{"vocab_size": 1024, "norm_eps": 1e-06, "rope_base": 1020.0, "extras": ["some layers without attention", "local attention windows", "exclusive self-attention", "value embeddings", "hashed n-gram embeddings", "a smear gate", "an embedding shortcut", "learned residual scales", "skips across layers", "capped logits"], "init": "trunc", "init_std_down": 0.0, "optimizer": "muon_variant", "final_lr_fraction": 0.0, "dataset": "wikipedia_en"}
Each number is 500 + 40 x the weight over its row's rms, rounded and kept within 0 to 999. Layers, rows and columns count from 0. Numbers have three digits each. The size before them is the row's rms in percent of the matrix's.

# k: layer 5 attention key, 192x192, rms 0.169, rows 35-54, columns 0-63
# q: layer 5 attention query, 192x192, rms 0.171, rows 36-55, columns 0-63
k35 079:558432488489524450567409452564572462560490478533448481471488524537532461504464502501428530503513478524467462540482487522551434475478548556534526527515451534560515464464598456484587459465444511
q36 075:517508527522536492491547472493564442516464497492461536504507472442545525411514537455474516498604411438526508501490508463557510483539478466445503554493430486478498428447496444476507529519519572
k36 093:493447616544506554468493528569520445472516462449512464530492505487469558466468498515459514447500494477527563593517505462491492491461465521490492488481518499560587443455493490454535558576487461
q37 101:469497579530578517448521503484500511524504467499462507483490471417495488453547437479501526490478462444561490493532507528454480464490560451579541463523505513545511494516473470473457514574533482
k37 104:475558463472392537496558519596488550494535524439466472502437531496546485472516473486517515461485517370479445486551480558463444458459470463520530479531485561549492516525501445566495420445560500
q38 102:478537508425489508485529504513563482511466507465512493483480491510592525446553452507555531624480483525413517510566555483505457525493572545499520501456528482439468503477506551510539526499423447
k38 104:457611511477514565413517522505479510549518523446456523533565490515561485497454480502552509512475426566492492517503531504529502503486535572495498462498542534487541520507503491482485463488530487
q39 114:505506465461561535475493503468490471543490449405450566526434524498508538522452485521525554493516514501550483530578472472538505537477494428425502518500557473479501554455508526481575429516519490
k39 107:460560422457537485518535509548423500502456454554501546551476502516487506574547470568526556422564487540500515473520488494537550500585475440473415515486535410494463490527455479462499553380417476
q40 088:549515454456501528509561483473496494508506497482523402534513476513536558478529497475514508490520440481540423508541429518491577467543499522416519571496456490550542498506498509588515465482533452
k40 089:507466494541520594506523507491481421565447444505516427546488487462493498535449450516571520447499498555524456503485489449419453527536458503488593491478456500529536513491533513507492527494433458
q41 070:489460521575474490504512449561583533497522504461493522472476528470526535525546437512495465497551480422460506428494525483500519548532547510528498485552554418476485503535529485398565501499450509
k41 079:468561469441463442533507483546458493455525469523542529498520461549476505561459491544498485464491475490527524553506484502478555471508467465490501454407559509506439507518479518538430478457526568
q42 068:443523418454501536459518511497458461493499473472493531550518434508453446518530505478513512490457504486476477553523431506425539459495501511506456469463532512523597465606515570518494533446486490
k42 071:506457513609516539497515503473512424542440515473452472493484484448457529490562499453481472448495504507436562575501457498520556498560495548518510502425487479475435461460440520506499505493510535
q43 095:449496459531432423501510484508540592530530556545458464487559512494534528485511525423411508516525548528479526453488483511465502529516478517438494469492457530441439412461526514455572507482463480
k43 085:538418459521573433466480565478435468485518481524516474499519492550471506502528456513498511518526545532478486463477503511500490554427517548453521460444529533508461555442567452415491504407465450
q44 090:512542523427528631427505484504486484542522467511532485558488509491443438480495499508555510497526495486505471541569437429485451464496529521563479472530499459458536543515534548518457481499497431
k44 104:517511537523530523506549511448490548509478535469516473486436504461471542487551477519602515491509544476490498493571467521461541513523476507446442510490519541412451570511494504486485573540539450
q45 107:542533488430454475570480537473497503492468541512467511472570530531494444496530541483508561442441532447590520534498497463452444535470503564540514522474473497526521512580525396550527492546487470
k45 109:594550413534496496542481472552543393523489495430557445461572516516532450547498488485510456481491480472481464534494470466489389519423440485468491406492512437460568458545514457538540429475433505
q46 097:493409532490460505429543515543442473491479471539474493544446485543492482555497558495557452451509460563486539473479446522537536497614486502461574510505419557490469496545528501504546479568459497
k46 103:512492514520476455547502475542441528474537501492484516516457491498533417497530488452531482485440516517397483462452527461443531495553552556470502497482504561505481455503514511510568517502484440
q47 109:492484498522454535449496411485537566567452502423493433430582451457475435525542487496476539539449477459569596455508502511492498522425518472525513479540438465480558467561520518497505500464461525
k47 114:483455479444479491524467465530527501484406455451454478472505448467482472485511494479512537490500547563502556454446571525445439532432603547554473510473473526510483522473520491483527486463499453
q48 102:492525427479469487473433560453467445491464481529475557495513595582499485558574527545538432508487484474515508547410521486421498487522461492455586522452532498509532537492428515518480447449515497
k48 092:494441547499553539517502528523538465522509478510482500486501500535546548508439554512504470488464510498526526451486551536467405531479542528494537419412420537528532440534496501536452492466566507
q49 101:498526423561485561483501516483525579498412495512517558484477552495540503489486503482490587468449447507526503461539444525448509493483513450487504526512487567584511483548442555523523581431535516
k49 101:417471522544447508470446451536563509494487420493535508517538549391467467435489426529521486539535563497561565541445465488489460512495478460502497497483471535566556488478527536466485483455479463
q50 112:442445471515439472476465469479459568518507528484496502554569543516492523456478459468527542530475555515533523429495522536513468463496429413602469466534554465459488512532453489533480475498480427
k50 105:511489538543542525416514508499487521508557506557444560508520514531518501455503510523541574473537507481629587455460562484485470484552518500500514442523542459421434463433477550505485452503519454
q51 108:593480506528428476557538578476445493510531449464546468504473486552492505484435518482526476454604427465500483391447456422502498396541511514473395495535549526573516521511470485538483585445553504
k51 109:502503482554454453502535487500493508460465504438513555526483528489472424495388463477505497522471492435483428499553546450483524499492470490461480496469506437539543497461474578478484496491430521
q52 113:477540531477546494417415494479515488491452548516508462443560494464496564531484551478419484501496503477490552404515455458568525474515452508492497455393524562500513543543465487452518437493461447
k52 121:574511573501440466444403524505498477564490531555476561516502508499489504473506505542459575523500426476554575543456468470512413492547461460469510500581514517525463490541579493511537491517443544
q53 103:517489474436503529435489428441521450473456532460564435481479480558486461468488501576520483528485411551579442489545527538442426470553472467466497449518525491440484532527525511489540454484527527
k53 106:424465472505493502506545484477494463412476492482541484425513484527457464473482511471437395507509481456541497485473502564474474410480478483457543439583479483497511516533511518549482487510457492
q54 105:511489493465513519454478552483517456485525467502501510522469501427481510470470521526493554491463474436513570502458491518448528478436530475573511520477513477549447515517549505498478503427512455
k54 103:507537491515627504442585490421575453535439516540500449495480508505490517557502487491526515478485502542498560449486511481468494446455448497561530541542508460504488503449517500451544475531440512
q55 105:505563463441526547541501477511544479562520514529498486504509554460601513479509548500546471484571484495481516519480505523580466590526429487557497553540468537500482415544430565567532479515523434